From a checkpoint of a small transformer trained on Wikipedia: a variant of Muon for these matrices.
Each number is 500 + 40 x the weight over its row's rms, rounded and kept within 0 to 999. Layers, rows and columns count from 0. Numbers have three digits each. The size before them is the row's rms in percent of the matrix's.

# layer 5 MLP gate, 1024x256, rms 0.105, rows 404-440, columns 128-255
096:509459536540466501461507525599510462544435430536513525494500477455537546510532552461485509427522453432494491463533447518517524541443470512551525523498442473489434582456492531542534457502482502499470558513384450456494446530392532507498478478541475524495511468552428500505519509502498536506491510525551454481480544539487435493529426412447502573456561538513454442540448452462495572486572
102:542503533538490473555487556480553458491499514483497491481513493557470485510497502442485545425482502537495459516570493475460588536480612447550492529507514506548448537487538456467546547468450514470494495509474526485405466578556520448483458510529494486525512466494556453484517518518470483518528605454506493558436481450494467503419505507414462503492512548488432432481480473495629501504555
102:557455558510429496572465482514521477464532467474551521507518440536467471482540538466516451528447512502497560558481476546378487469526531460430471489458475478510502438511591480554468434475553526521535518500464492484517452564531474462535534457535513497465482519487434486516446468548511529445512518521543490515538528493507541549385548494443434459440544493498437540490489489530495555520510
099:518502487476527494448494508529535536580566523467486450524524502512519545456511552528464554540485486520592482377520521524460438466498490463506454546473473562517533525502517477501524512497570578472511526475531482453558545491505505547480523411453464533445409464558554461499561444549515494507526616503514502465556519506491499453517583553517452470546600547557581483437458485465500525514542
104:559495511489494418547496504506506507448458479498521464559602632420472472508519498573475434511511471480529470402524484491488444507517472522535508555511516553474460500471536460513541467491530460475495501462525518502499473475485524507498524458557499502431519530505538542472489485474538449480460484533532561502542457510537521427485493469503459457412507566491430470537548519542560495511450
103:513449482516463450480489525420427508490578486465543571476444457552480486509589481568544481498466427478514475469461513487450523446538479479500481469458570465519467486453476504534523590500531447484468490474459536459491550540421544533503520521546471503492509506508497567486498581524450480581432481503533559504494542478498517467516520471550511520625418479513530548540491544482516495433503
105:396527474616492532528474494490581570497495484522516463551502481468521471450451486472530526476529508547506436574596532481505474494511503477465464475530478486520456475468536492541540522528562458487484482518563494550471473512426512579477508575489517497512517558493504525472515469465479490488530529481489557482474466483459618506490477512423437519474438508519591569501528509430553511450502
101:621554518537483490471481559461414444497565421530458483455532457475530389479538465496497513518481500533455541439441486523494476508473483458396517492519518497510475511523529503542533515509477485507444512532523576443546482536492461504472474521477494502549485419559457516536505513488498459514512540475458483519519574539519587535431561453470526504525543537461457493483588482470483519512505
096:477448448489564488460485484514484487456455509493444529493535484546512507506459442502453497530418435571491491485555522525511520521501515453469523532527452539524475469508494491499444470458538433571511539473540513548462514473534523472513470458459548489481518505505469513526509513440518617560460469545466563505480535489513518450468474566548541511448471463540544511498554550502594488421459
096:505508461509542527482510580507470448522422480447503559557433456485483481451462488458457454540521436526431444511443418489457505521524483458589512522444541564499515459479486537525467468505508480459519448547509470469487469542560532519557513469493512468499620542583527512532447526513511470502513533535523447539475502439515529540525395476482525545531493520477575482491465515480491518530514
094:465496514526507463484452492520529504490465437459576473505468499458498499557510442405495493508466563467492499495479453408519512477532464494479532521615545427520519514512444497539447462474502519415470497480481426463537374501584499512510501407457457434500445486514500582515446524560536524490446497479536504510551511486516460518492447510506480496473461499546515491491541530568445486438509
103:525509489520494426466386457576619463502523493546503495540506465458422423537483489509495487472534479522553547472506464535482476451538497550506469570504488469493425510429497460471437514454539498546514534528542560491516499482504509525587535475461462512456546528476457449491535502533462516540564467526491478479551549517471541491502474442486489457527535579537552465483517543487511512486527
102:535482522541505379537550479405474496521444537475536486557562451450494463472420536504516528442549511523542463452526513469521485522523468439532566521460499531547513553511557432501504505485529463474570431478501520518492491478420460429525523544516471559490557471484464570511516512545501459536497469561522396485560498422544471479482552462488485560458517530516546506476502404520495497562541
095:504466475463534488462453505512517429510507486493518495446494519471492414532502528540498483552510467492531552558569520522474477459487503468409515433512509441472457513528456544461466508581508403554495509471565513547448508492545477437552542432559492498541456443536525502545477522485457476552513456513512510457513523439501379533513459477521503464439563581450429499490481488533526507569512
109:544499527555497436532526449509465534552543443513529516621505533511514450536504519515471525471518514489574551417594504457516516536519498444501444556461479472571552481528451503517484478568530568449515462494510487443553495391489575584564497416552461536501470523496487486523443497495567478486469499506428448482555497504512479535525488505532488471510464614482482503418514484515513563531582
103:443496466474533523493508458478534499480489520547557520563509470518524472532554524490576579546487510516498520510559487521571480521460504484456425501508445552460538492533554518513574526459445536503521470497435504503543489454461511466455543494499508497464485557503496556626518484475477510542499506486534492488567536505547508535511426473525529533514456567477494589508515527491429487497421
103:437462515480518407549555508564434499491511493516427515461436481549466535453446524458521525495460521495495460455563417492528543492495529588447520498521532456485531522525492518548515568506493564530407566444545546491534486497502493450529523511468507460484557517539522419521574433424558498500454540538525523499451493499559526520551470449517485467477505508572473471533498465583473556543501
099:435464509520426500489552537465551487477508456503469525544492420498459520498510549567583479489529470532553479396473527506497530576559462510500489427497546499517449503449503509476517510544493538528523487478446475487451504478536509539462550437477482484534501505530457522520469482488466493579538549551552465484486441493482455492552508487552508442531530514459523512483433501435543461481522
099:482472468394498457505487491389490470482570496548522488431512416533466503490515463563466519589519466442475455504469488486466559521526526495487471485475515470567475453536453419574476560514546504505478508477594527470488541524530462518526538490508519507490549491459519545517464526496512532570571494486489512512551523544486483576458472463513544477494554506517511526546522473537528485445534
107:505532569478530404541500503503487446552516585500506442491529560496511501499473474571565505453574545451522489537512511468469453495488572477439475527502493452496499555509522601454475574539532479505546465437560541559442500429483469488441522527498484515530511512529503455429487500499539460551425477477532534535497499496427481525552531575465493545552449559467481506517458570534530492513592
102:517488501504525437574495444534518398515472525512416440464485498530446504474532475483505388534472452512545576460493477544484566550442544448462544571475490493555439487554418526558588449450516514534477469481463511518488510433528565515518512521472487472537503500518498550436580562511522479516473382446548470565450492485456500495441519450473505500425494532511485574507544512492532530469569
103:446481519453577556470570403510545496477486458435594489507481504455494454490536492531532573522526503419525509513461493479512537511480528414449493526390514448594521533474479485513510537544611514539500520589480436554506489442509518522530503443510531508461441594539482525462483480504533484502454456525532475473534561486607548497521546577532491473519564454491475573463505481544484519498535
088:483456516525538497488464543503475482490501481519476565515507481566519405517518566408471471493504483502417552515532512532576462519544449483503502489442531523450499480456463477501486453579492488507592462526525467495429431504540492483538492539469513510473535459483498518526529523547468569552474442496520510564561473476515501536568478491521531447462403535473556485553502497551504403447472
101:464539534472501502573556508402519575492550413482570475491505503471566546466528517439521556499507524518557509555484541451501381504506463479537480500502491575520448538495493559497529485484495398497493534471504532433448534500511572493573479441487469495488561577508453416565514501495516447523547469505530520466485612473458485510537461542593464582496443463486463495554493548519542498585530
096:531522563551560484487474436535536463517464587509474497479471517547496535514493473478523497554540471501529475551554548491499459515487457516491541536457501469501523501484545542500555495498506451469530538528485510491560489521524527554537440528540562470454500534519546568449486467511514459556475500473546477478527520471462478475540513440551435520451444526399547553454596501562503501506580
099:557561541516523486490491559560461519443497494553431501526527553543522532459498456519528539453526504499537446515514518440429446519547396498516560536572459554493435399524426530515482501556517412550382453515474553467505517515612502446476511481445468520470517442519542482420597460480540499516505481487580507513475497485528484532501544473523521438492429542510511505590495529531478549487451
098:472416522458458513522493533493459426397499556554453483531516504520484441516499479498524576510526525481502552550491477439493531461506522417433575490475520485496453541468531565538458420503461493470474496526500514453527539415544535496478482479472541543513448488495520504504508482464501468455482548434492576472497564497526574469480402509505489520467492535563463541427537512539497512514488
102:431501547451430489529533549473472585497479534409503526555519498499482477463545480523522477507517477505507467499601559416491506542485528451527457575526494504500520452512481448438520452545483492460520421590455494495514475500509483511524527489499513487546473561417491498521436434472466522520494551442483508554521470516561546418435535477533485476481480504457504542497461503447466489507549
093:495500435467601509439474479411528506544514482500529524450591505477509502469493478440488530506559490536535535487457464587513495506467413528525570462456455527507491543492519504521530604487579486537431448467496519505488578532451498565515445494472504516486468491443564497541476471517513491524541553500492498484490459480490474472577499438434515553544492496531527529473494514497544573530526
095:482482533523464544540499483482508458510441512512487557474487462580471516524506593457524448527543496519586513534491485490432576529475528418484530407493411565556504490536457502517487455510566498426480488461495542475467566507503480527477566561486484503454498497512488495441466494452522525549512537543493461473512529443447483460495559512515477555490451547521517481609491513498509616497532
100:481435470554513513432528576511477473500451584463438570566567533395550495476474466513551421472491555467478531453525518489580540496514586561506487444583426522537437531466510530459519522500518518498491515504433527476456525545571510518496542519515503545542551589491511518509512540443493438505483456510466523554539513505524521440402499474461549518542499523570558454449533498501481519532515
104:562505543482475507524484493555441522449486477519486505473478530517561443506538485460510552557494430372565461561564479474537463462508482467524464509488478548451519476433435491446540535504533454516480544540476613481435459550511417541484505528544484553480489567520455445525516501527512501471518469486526473465459507497482499579524502495467539468473560484545474506526504479501582576510559
105:419525533528440452571398420438529506526450473359566486498448571534429398508518454476534506507552484515454496493554429510570468494482452477510461486475522491482440441528500548532519501520483464485482565483527518453496481540515498507476520529520442538478539600563462493497410490538475494437495582574563544480531456488457451517483504517520452566512511466470496495484508510520502574527512
097:452453492476560538444425466545497456522504421500455523493439447513499440531500509486501504490441440496533450534577574509487547488534476464472464525526521462503499546411505547460504522512549473504519589526499597499461488494530536519526493571496456503484482552468533529493420451582521520509449427537453593517425484489475473536504375520547464515450410488527489579507534477537484550476498
103:496469512461429481469432457549526495480466528457526527471510515514516515542451527549454476519521517533533473461582574500478446491500408537563497518512502457439486450415434436567473519553560522522503480533560456447540491479541574511448449507523452595524458505543536492476487474469523485445551516526562430525538546511483526475480448472501473505519567490541512481510549477542560527567512
094:506426526416473511404548478533542488519491543459449472501496490443576533589558518481538527545421515482460501467468499508484536539498572419535453527556471491501525492504526436505500540540523478486440554509514487554507503550552519510481451511462477457555515543464560493533465547443588503554518506450546477486511519474535534545409406523472547557515495409497399545556462511462510477495463
096:487498566475493497454530642499532453504521495443496459523465534493556489448483444506499480484528498485482548523503559428524466505501531495476484527525508567481511512521434487576527477533501521519450449492521455494485429525466514567491551425428445464423510459557428489523528505540413476451537498491566474519480555486491509524537493451483498492493418525535545484408522537514496576470384
# layer 5 MLP up, 1024x256, rms 0.101, rows 404-439, columns 128-255
091:459537481471500493467513559482500481498483486443472565542505432551443513608514473486480415489448462515493511439484509489534456526461443469465584408547445489510544456511500454524455428479569537485496507473476470499480496450449458485483505546500506479527490534489492578452525504520512586483444522499534449501533496514472420450543555567473498516591493528536471538531556579467586490504549
108:502542445546499480495455516475490578527489558496518460464415529531472580469536454535442499530493485481480490545442426524509446411531430578444508452494446511474465496521486557475582426510521467457440496487481530524504533588462536556477441547583506422508516515517510503477511532488452452503513456452491452529488459427447511546479470482470477549461462584478425460506552515512455488556390
100:481523456522537527425487508414531456509544448461484481410499532514580448517484524535544527537446524482556470486490481474511499475493528491415484592511461475513497399464465570481513477498526495513500557506478543441475458472435534469493471507511550518484552409534535497483497469532507436472499487521472496487552398530480504494513492486540494467512598526537481511466477452512551497433500
098:481555534476483500493499541469537546531493485514508522590522539540501533449524509496435546483408462470512491556489554437482543439496563481465523538483472547511524482493448529537544530464504545547524541464533555496497508537500469546516490573533493520440468424520546528444544529536489494460570479515532536436530555481538478446502505507549530505510443517594504524515439510491454499398504
099:567439460517522480522561513553525538547523514517491546453513512544484507496525542477547444523564499465469413484455503583529534480464509461520513522479502504468492416451487520489527462559480541462487477545456540556511468485505505582549525543561497515516497480436511533558438519497544509487517482439469466506472577445519585479571467482486491469495544494436496494519500541515510494550598
104:493501532504387441526508590513554488465517462592463495550510472475465529543492539525524548478474468570497467521542567576465528537558510499446427483516470465424538449570555475456505536431503586441522457504518435591532523527457524468492508503518494423528527522526532488542521502526475527515508498426514504529464541559526553484462506439530519481488533482435479504458417529443575491535498
099:543606535508514458524481471472539524457458470594509455500496514451479514508499422553477488515526525447408502465403544481490426529456485511562546411526546501492509493448444487469533567437510480502547548551461498573465542477556502509531437511471486576482517478525501511467503468500506490473498534519490529463468520474496459460519479483508518493526503531495542433526505528533456482492495
102:468522471443517513512518469493476516432517486417582477427506472466559529505512447516546472540503540458524551430445555478458558542477485429508549505472512517482561407568555546509543419474429549517502592557464461555551436449485507424503543524495482532513479477568545472481415539396528477512481419515489466478505460505481513514493489506500533525467507507504416519496496434497559475492457
099:549493530583553556429526453516516527493545524502459500536523483540474555466559464489512440451587541390556457557502482567530438553473432452462429456524429519534486478418502478486516510477508474485500521513555483501470559561478541492457455527466492544501529548519501472434547465510507492462490475528501452547526506500527505440498478453558462444527547523554545543455582472508534510487579
096:526491487455505513495537544537509445496539495551525557452474581501435493478502503508531517503453460422467501461507508555491572553501470580441528449528482483433537510417461408455485540529545478452401529520573452504389536552469513594482515609450467447451496512513541524495502439526500478512516494479508469540580464477536470480469475512506524467479484525500532509507493607491523518428443
095:536523454506542565540553468475522511537564561492520507474493450551489547503475474525507534474547456484516570437521558509538491561470466444498470491537465534513503484460501471443528627558561449453471536535435553480507536449398468485472515555570514479501531591561516483522493459502442464511538513480480471555388514455452532415477489429487523535490485480499497481508559455524526566527496
096:442523523552508600517491482505401536490562555564542513542501594523513511467449497462475469527426493459525484440441491487420526505511465527498482414551533511519524468498459575519453510479495539487542501533474449443448501534457437538477486533541482520566509450481490457533482491497515489517494555456498461501491440544534509516467493563602383511526498502448558478512460474492502541512418
105:476448510515533478549455456568495488504519515546489491487491492512507519482466473543482499512546492473434484581505494550518523474541456464448520429478527627535526460572448520461449494468525493458540501532461472505509490464543528468535508483446422425558504538521558508407512499503445520421539503467532506461491573499521435472512548465476526511514534509555510490522514527518579516449429
098:560498518499510495500534579441464516514467477479474474539535500506436456493508427470541479458477516430508551477578435460488494515509560493475461429551428511500509454509491468540516484510496564443492497498551515467519480494438526478536550526441440542532431540465458542502468470479453441416446511537532451453470357549474491514414576491509537519481524512469517582512471498534545510571513
100:496493514492474556567485495531624455457521530494470486436531502472559517546552522524485453549515537542405475524530519514541520535480506507557530474432503520498437513451557500460474536449506513533460479514607479536492459533538465504553520498481546509460487488489484551526500506607508551537490468466475540517424446547505510508521470472510450546464568453555505531558527531426457516534432
107:528499541524455482500483508471440521480558504516552549541511625529527570549503476504520503560555508478474447558517482540493430440575516548510562497505532489489562484564432473459488520522467515469549465475528561455478448515564490548535563536571545534504563477483503515481458521518477479515510558584536463472442488419518545519508591526508478555420486451548492511501553485455514498474430
096:502561459518479519465511495560516539542555499433469465488545512460447519408472524545505521494440461519521521484535568415555495532430490561518526565500534529469490446563542467506483497454594524413401554463502517471440548507566531501447491452399594491506445533492465470514520464473514488451478560550536430525495546430580518512509440527470521540466504475500546412446493493544538478500510
101:526509527506411591424558529472481522504503479482539495407494496489536473513514496490514498551483569497556467504467525538436548511467531479603543505540532483547510499506531485559444513423516430469493508468524524446535479521491474565507521484457539559472541473529544531492448564540494522537550411527494470478507485484538431498476521518572537471400579523477446529563468514499512505498476
097:481454549453481532531405514450483520493467513536468488492484546512483533432484467556471553508532534441469524435583536476503544407507554460522533567475528536496480498490517449507435540484554547483539462440515514518522488549500507441489574504502545525471558566465521545537510503468534544549556503556446556503516516522457431543459553579477416561445470507480529535514498515449504540553499
102:544533509514498516552498479444457499465505505546422520499488528453475500438526528504409430517499471511511495523538517526475505530475454548560453557487438488444507501544466463587500469486435511500493458509494548523490453503487565530480503514564524500522548550548479508533512497534571514576534509533496532525569528425477427478498451542578476546470525504512503540506616511517498505465503
097:516519469484571468478449515471558532557447449482562463463611519493483456456509499538517467511572436458480463463512457520498496559479540464467548492558473540490530483541540568541485451478528538478439534499443498530548415528457494498539553531554578480449479468540535579467470550526528538445403455561444463535513555453430490479464433449489519585415448482548469401446489505541518489520484
104:536569514449487487517535526497504475520569537513481561474471473528522521555517478530441491477493414525565448492510566440492520529484546444497531495525494463553533558548567458476541480457547538523477554558481491480404434512515570514469482460501548466532512512530509540488500438600465498502412510407480514466493478520536510467529570572478517538520612481477520608480551491541544538520512
093:503502527447459519478466451535515557460523487556517495482498496496411464532441467523514523469474458496475531539489499515521516408444497530496447532516507593550502560518527464492476509519535485407474560436520449502483506487492560497452493451522512542521546485518475522520473517563530472539503439502514487468514477509497449493554593517530512475521473524462476444471542524500530511484476
099:517433511474533560436492498549558428513474546507499516490436507470548462545441486561488488492517509490467503513502524484519504453448563529436496506456519552590543562456548438409462506459440476560508501489519540450459497479550499460467514531490560404453445506466523472563514525517515550500558595494457507469460376450555505521416546472484462475523556518491517468527495484569517486393497
098:484537482512465493585475511472554539499481496457501461487530529503490525483470406501510498532475594473550573514490457520549522511578564514469542515543496468532510520540565483523439437444437482483478514516582444542511474545569483436551568512452510516581474546529498507518528418530485521446430444514443506560472461508478447522528471435545503471554539509543529512453517488512538477455505
100:441434588464549478522454527517540420511489526464491484489488496554571478482487502467504541514538482454465485432490476452459482468547591468425501458522531497470460478589582534531467433457506486493446517547562456469557460514526538512536448481521501571511498533561493484542524502573516482574525552455487537451462548509528488494514502481467492522533488554622482558450440482478502520585503
101:481530527481551509533485561534435429486501515562562557481469533546434552519522477542503541545445378489525461483500477455448566459601473490467586435537482554509580499465538516564499490471479544507494472462501522498508507562513475480476516540472495456558566526478488507504471475548420494485490512565536432438475475526550568454531518424522417449433461520499473510514558527514520402483502
101:524509459553481472497476549510485469426452506585529515495501478511513524522522541467486511440484455445475477567573540486503478475564528509521576446524420500504515407451534489428532552443508497494340466505501457544513582510497494495369508530580594435513516493531494457489526531495446565474497531458544520487467517530533484518530517476562491497537485486501538500446522544452524576532504
104:461487459521505522518527476451475488494499542471536521481535484507487381492460508495413494475577427532502483459471538533474481488467519481471535412549482548528465479453483461539482599395537491514523482513486571420507571520445503393535541569490502520483461480440484539522538526474596465517504550431508445490555487512516445504484527506484527502442520570495563483534501481494534546506512
098:503547480504496559494515500559486560502471527562489461488541427465565479553544417472502526528496563546465558456489479536499461512424461576452470590527520513494580506413493490461524527445493523520489557521490513553477508543524519474511436446509511546499507493455520497538527523533565533455508502473473474579521490540561498525430481550537492465507580454436524524408556468545526526443542
107:457518473501514573471476507508483465494538558496467514552478518470499521452479490461533489412554534471553536490550500490504527534506572451465461528530536514514360542533541479460539524523509446464476460506433581414479487496559474442516465497518488433489502578498493476445533454482529477510452478478448510504498602484497440553510511445445482483469516533479471532505487408541543477535453
102:472551553559441548461507444542509431530493509544455531434495475456508467551440458484463512498445512560561562442450477501516497506519552556427487484534499448461518453530507566483518497460500508486526495450595477544474554509526492560518559543496431473485541544483457472542478481579444453507493547497536478534416531517497570494445432500535527578430461500569529492497502457497503469451536
105:477531472420516519505473481557501549473479487570482492499526542577493552474442535475538512493503475476446520547444541472475478513554486505450499496572511434479420456453473521492528551463474484468593504491527482532513525550483443466559537522517560455530568533470481507478542494547484405513465524439517587528507496412565465502512493505554474567516424481470550521504488466454441492501422
104:486577524502502503525516511515458524489555461477509521494471440508477516489454466489537471515501547400536511519434552480504558483564450417482500543456522482478456465539396509487607468558499461473548498490433558474501482465497534590510506500522518536459502421504477475535485502514459572433477393492459425471576500457469534428445442529561466427520478495501469507514491518534525476452512
098:475429552528468519428441548529493487465543588438474488492511485477450540478552539478415555459482489430637543447542469467453464419523466432447537484532557537481512430495486490526525517463495471480502499540473453463478470513540495472450515467518471537422522604479519466491526525582492440526507518484486525503558478498502463516442474483483520525595487499466531498574575562486519467508505
100:594558546506527532553419490490462543497509444538559486508476489557460503466440472518539497448549474502558575522474516477478572547551457525425538420478577482550536540476495531483484495436539513508501514520489580525439543543490438515575495469538511527551531489529431485512505483499539496516513524485474543514494550536452531467496508482439445420524553459519514421568478510627435445533503
# layer 5 MLP down (transposed), 1024x256, rms 0.0728, rows 404-439, columns 128-255
093:527438482444461519498477496527422508455535470468530521435476499510534501479486567485646479507484541507509478529485493507485501469477444527460446479456545563474484583457548552525589506479498534532481475483530546502553495547574504539501507526523475560483395495602471484517504498477493404484458478478569526506511529470445488481456469441623444548455517477544516531518516550547495513546537
105:549473459532545519508525499471460499527458554572493540421476492489525549484484445602473483560462446483490481506504536548632503470499457485528501400548533501554485532531552528440514568527502446551507504500521526475569429515534465502476550511463509471527480498530483451483471442496515489535557523461469456518551502575564472588506553472563496481503438530493521512480524573455547525472549
103:462507528496547554523487474535441448530583435508409471533481471434508495522497494414473562538471519416539417509558567489437506497501450495496521481443496547515481430555513537536457497490504438464526471502435549529441516466567445456505488482488484541507529454484475495517520484541440534484540553500514475520524521426464515500522455459445465468559477469509541535476514509547540516445528
100:499516553468560483532493541507501498469488552449485508531502551494490505473500491484504431510415544441425543547513508391554545493506486496512581507482531545451562478441471487563506531420461458522481536533419496473459494470470483424527453522498478546504560443458566599501531512459526434517529414489536529537520467510515575499512490497537493482540481531513512506496602517489515542483530
103:517522382542444500506494510519492398531570472539521525544493425487509513525556520365512464526541516541498489568505524524488558468415425482528479499501482503479470579482454489429515517404512427501518448573493479484520513490578482506499479434592548474480494473548503456477495562454491525507507497543537451453364506483538472559531474507488534504476544465495466541444407480489496501420497
100:576456450515545489563437426500469522509500472552467470522474529506422491443606531490505551472504452521517481424551516497581492545475526519517460448519524438498515581487451460555459442464558476530521464498523534504463529509519469507521473508511526496465501484446439496529492513535496585501524471536504483493467523428512493511463577505565464543469551541517429557541507533465565537552487
098:434540492436501499576457508483492471435542432456533497553486480510540481487542504477481504457495508649482527502486523501456470532587504457526565463430572501490494506545473486509510577502530455541552544575509502519483569487495483476525472541510536463515578486517531493525553395563487424445457503462468539488423525525473522418548461511485495471466466565538486489566502535544508566454472
099:471454485514511499501445513585558522539512515510489505495464500448496545503517493497469521510518527506535513504409551570481538543496529590508576591511508459448457442499440480578485455511574419466475521537433552473491522460560472532548457533495489500517530561558493466483616498522514539414525512536462510502461432504517504493493426506533443456479529501440463501473496542529418531474479
099:504510535537428479518435554521515484474399473466498502515538578499541520461521543423466537529517494527519518512549482494505513444484525549475634458487502513507505489456467503540476503441445539491432575539518554483468424413513515483548485521518500489432501479500500475495518544497549470399491516451502475524505540453493497558575509503448538497450478512499512459483566491570501546470461
101:458494490493493518476524549505513482546460505496555482540491451465521501520490536458455513432439432507490473491388464489440578482422508546419522491454492525573514571467485503483529557526469462457479552474504494492474500532497490510543510550491523470534506481506475530559481499485429474471536451459455520531480436535549493475470448493476518536550494475513437475487515574471523450487485
094:492455446503524495463490526487402627520498557447484507509487521557501562592424417475551492479486472469530499438572482476497514509501433460452425491520500535473481525455432438463570523483612511544485520538581527557479499499478534509447529511476454486487465496524500444527544493529487448537470548502486492512427521503494508397465452441502528583451538511524451527501537447586515515493521
097:460498603500474484431439479508500479548498503500500428535521543477502498547532456501503447520450509453512462545488565520468524509511537519606530445597467538550491508490565604487545477520541443525490480450525484489485528452502489470462501495468539434542554475525469572477513511545549501516543527481444573491494523585499582530622466442511463594506538486501455495442478535469447516457459
104:507447524531486509558505502521536524511489478485520475493509430430493448524485544534583546475522514516489532471506445535443484487491510540507554561500502464473525417435543516479470499479456565530423497428432555522597485483469515479526495554527489460527481434538495529515502481581576595576497487453484449461464457449438559527569505497488503563519485467507478535486495524562491551530482
102:474440466532452567561498435527476465480563513416457480453581501518458517492483487465480499410522483573511516456456469500513584567514474458519476421519496511531501516506515530463431547460476530518478471450526588519531592482518523450516597471454472460542428573512537483453494491499467499453524521514550439470455481566485503490508529471501577527534501483424491515498543507499490508539499
102:502485508496464481443502521491501487457466501469479423456495501507519481510583483469503578565441450490472493470535514429477501457562571532413523529499464428461472449516484386550534488478539487435510572483558495514525515555496528418485548518537538474496498573515462498539530524496491496526594525436503483588544498553504573503549544505491498442541485470514520528547440564444460566433484
106:439503518476532503481447451478468463486494490467554511513457459478490486509399492477489421585530566486476437476503448392499491476514534475526540410504522544469507497462520542519514501498466567537491498492525475465439484433481467518453470478499476565487575453459457481456482536513486480520568492447498474532465494541497440464519449518477485526531549495491498456531503558480507451458432
103:502450596517473482506477500481470559531497526535515519512546413507499558502480465478530504546420534577457480514511492505550543471550565570492537517523488487534518485465539546503565573418544478509492537583464535559507559425490525505527477476480508507494610531486535532511447502547471510477447453465496512461475529499453478405472580514481500521448464478571466484498550545476564490462441
103:475530526472483483486523415508427604477494492547516470452440552482514542510471490497497535508497529534443534471475454490469506444466499511493452527504542519445493605476409580577457457534491528588536495523465493483497531469549542482489508444477472508442554498489462558515444527546525489539513476519512564515477443462520462427496512520508463583522446468508519459471487520472452478477518
096:483491514512490428546471456489479528557522474515492571498511562554477483482495462514466467434609458460473544519529554484444468504497507471451505532443540479543522558474466537496553497527451500430450488479509548464529413508477515575548562500540545484446536543428481565473382455489428466529469524539433533509520479466532516435496513518489543585492519504528398470586506485513547443534513
102:581452601498438507491465552538504444555461480503474539461427556560506477465524503472492393454448475506469499537546547568502517503536537509455463488555497492460556449512546516549459460506570458550481451522487512536476475470569499483474461503475554445413516514503492454529542534572579494466495532588413509525522458520403540567561500477531506458557466430497499506509508534490426499460501
097:579560509525459516464508453490449475461436496458498502475496550468521474456571526502540542473539487455470552497469509508507450488507516474409522534480545510427475507484556533522446454457549458521445507517495489552516462486491468463465499458460507502549578534557503515468496532461491482510488377490433591528457549459549503516427496520567556619483509479530409492456510563534452524477499
098:503493485484638431517533427508464495568545458444510467537457455483472464500514592462515529495482505563540436510515545539466517505528504469482603452527513501510479476472582443537507475485548512515594474594456482506471524503499571471477504452532550487421517591528548539459472466550457461497449536482566533464528513506534509423542509505471477462505549546543566576447485518495520509520460
088:459531435505545504490571511529538533549496482480451519439464446462483516505534472518472553557515554537399509499512477458625525546441437512566495477533523503476523522558448560453562501531477516511595476478554484517477469469530459408476516421523569523560515496495534460467469481397490521468512400545512508476562523509471573470513487550538501472481464456502497508474462531509436497410502
098:397485513463582539513429550489456464549553497444456458532508467514547510526535464476502558522436511491538534579469497505459496395457493453491495481465453534594539477454527441453519446502511551510484496434525468513445467501517529541509486481483469561547467527550530495454491507509517551472501520475476484517499526518393541498450464471520492508534530518482571482542429496508478461493460
099:499444489559511508503506518548532524535545501487447515515481544540494469551458482503559413469474511546556434480546493492440408551469532464522517532571551497502458550511481515503546506471462643468437530541551474440471566560548498554454404512479524597490509519434535483418527500487495517504486561506538486509496545512483477499546597450515549475506463546496531501408511446517534536430498
102:526504488492433470518535434453529518471467465533474556440526503491489450444498550525435490465456492503545522506545554548489505478431466496480491577422393450530468492395494494487463567546423466483513559476496524393443532568545520536561591541546534463506514489532546503538534501447453445517500487518467518489543520560457528511499488511592578430527461551432550535482480561496473456501496
100:398510459582501531450503468523468480516445501554491502542443439573507509524532495505541473474526525509543475490549545459462416491487538483519442467512517531448472512544577554466570596480561442506580494419467477453407473499621489464484536502473480434522469516509417450515464600463530509523491504522522514515514453538492434498465430536594543459505462451549491507545477492472492487498513
106:458493425523577529501497423516449536529466497486426471500515516474511502535483425487494486497528539506544473476560492545576479590456454531508498497510506436502486486489506508464502583546470544499497498441515523511492607535535434454505540439516523513539517452512521529549576532580512538544535522499500572479551461481535476539428471480509493535387577522522547524469560506424570496539436
100:462490525465441523479632491513587498527498521493544495507524426472523487488482533566513498468522489463498523420511509501521466478505506497534484517524510541518469552560516533530478454515515467475570470519496514584414485540479457507475570482470536489441485465604433451488395393415472481535518495521464452578463539577444489469482489519444491405542563518443474511507495515544436473492514
094:499537521509476509536503469491520521523485550506475557453516430425502430530484563533527526416491516473541453492517490538451555525464556451552539534470516485476602547509557531473562437493521544508506511559521502547484532517493531457490521533533449485508424536459459565435499536460517501497435443457488508525514514475521489521390434538509508465513448484443529486508496521543484527509476
100:461426466515465539416483542465486518445539493565498523470526526448511484490485494531495539507541469565568539542514480484422463426531507394453474527495454512467487489541483470512485563500564486492514444495520491569514479490481501563535478511500506541441515495513503487527514540513443609545465506485396514569465483502487472482417481517535475538469534548518462528467562475497482450579596
100:517559513536552571522558473491543473424432581476517509469500465466544514605525486539545555495505589493547496482528466568504441408463513428498469499564519462522523513492457470495539478471500543505540478479571506522433507537562469511483414523483448472486450497506437502524504456487526570467426497516564541492507517509448485485499451489474486556524478478485470483492514480530380518533522
109:518523482479453488451492489440534508431546532502501480558469533492439531520525480527523496437498492443420441484507467488489516478494441488501470476441562455503472500518550577510480511540490444483475473543564487474446526567433467508478445462494567485514496453510497471423380422473532444504543492501368488476526496505493515424493551527590549569467577560459492519434541520488530555481468
105:474465510500546481549500507422504451502550476447491519548523489529445559544462532544512462453469493454509518474439498476497536534480439513497515434474539529517493524547423493435517505543559568450502539524470554458564540508480556501519552462535492495515487508526435535509517499493514557538499455528447483509542497482407592510428529514555509537504471517527559519481502495452471479498565
103:393502401525508476454529477504532465443424475511514488462512514523503452558476461439466556553519487510462513544526535476509473520503522587504544506560467489462450438602492513530465555514485517431463589435523463429548484484515540491412461550529451501476483474486514440521473528546480492505516439501495444496487512380492512568476506542503440541512467504476530533541479530486561559553427
097:511436460511513465463517492567497522531527470488532425521472507484541542470417477496526519565458456569538505523500412484498461510511495491483440500474510458468482509449508444525497509516464500482487496441445478507508478536474500531509441480470555538543477471489446487527452563468501553527495513437569436476503433544519549531569492517506519552513512489491460509514476483515476504561391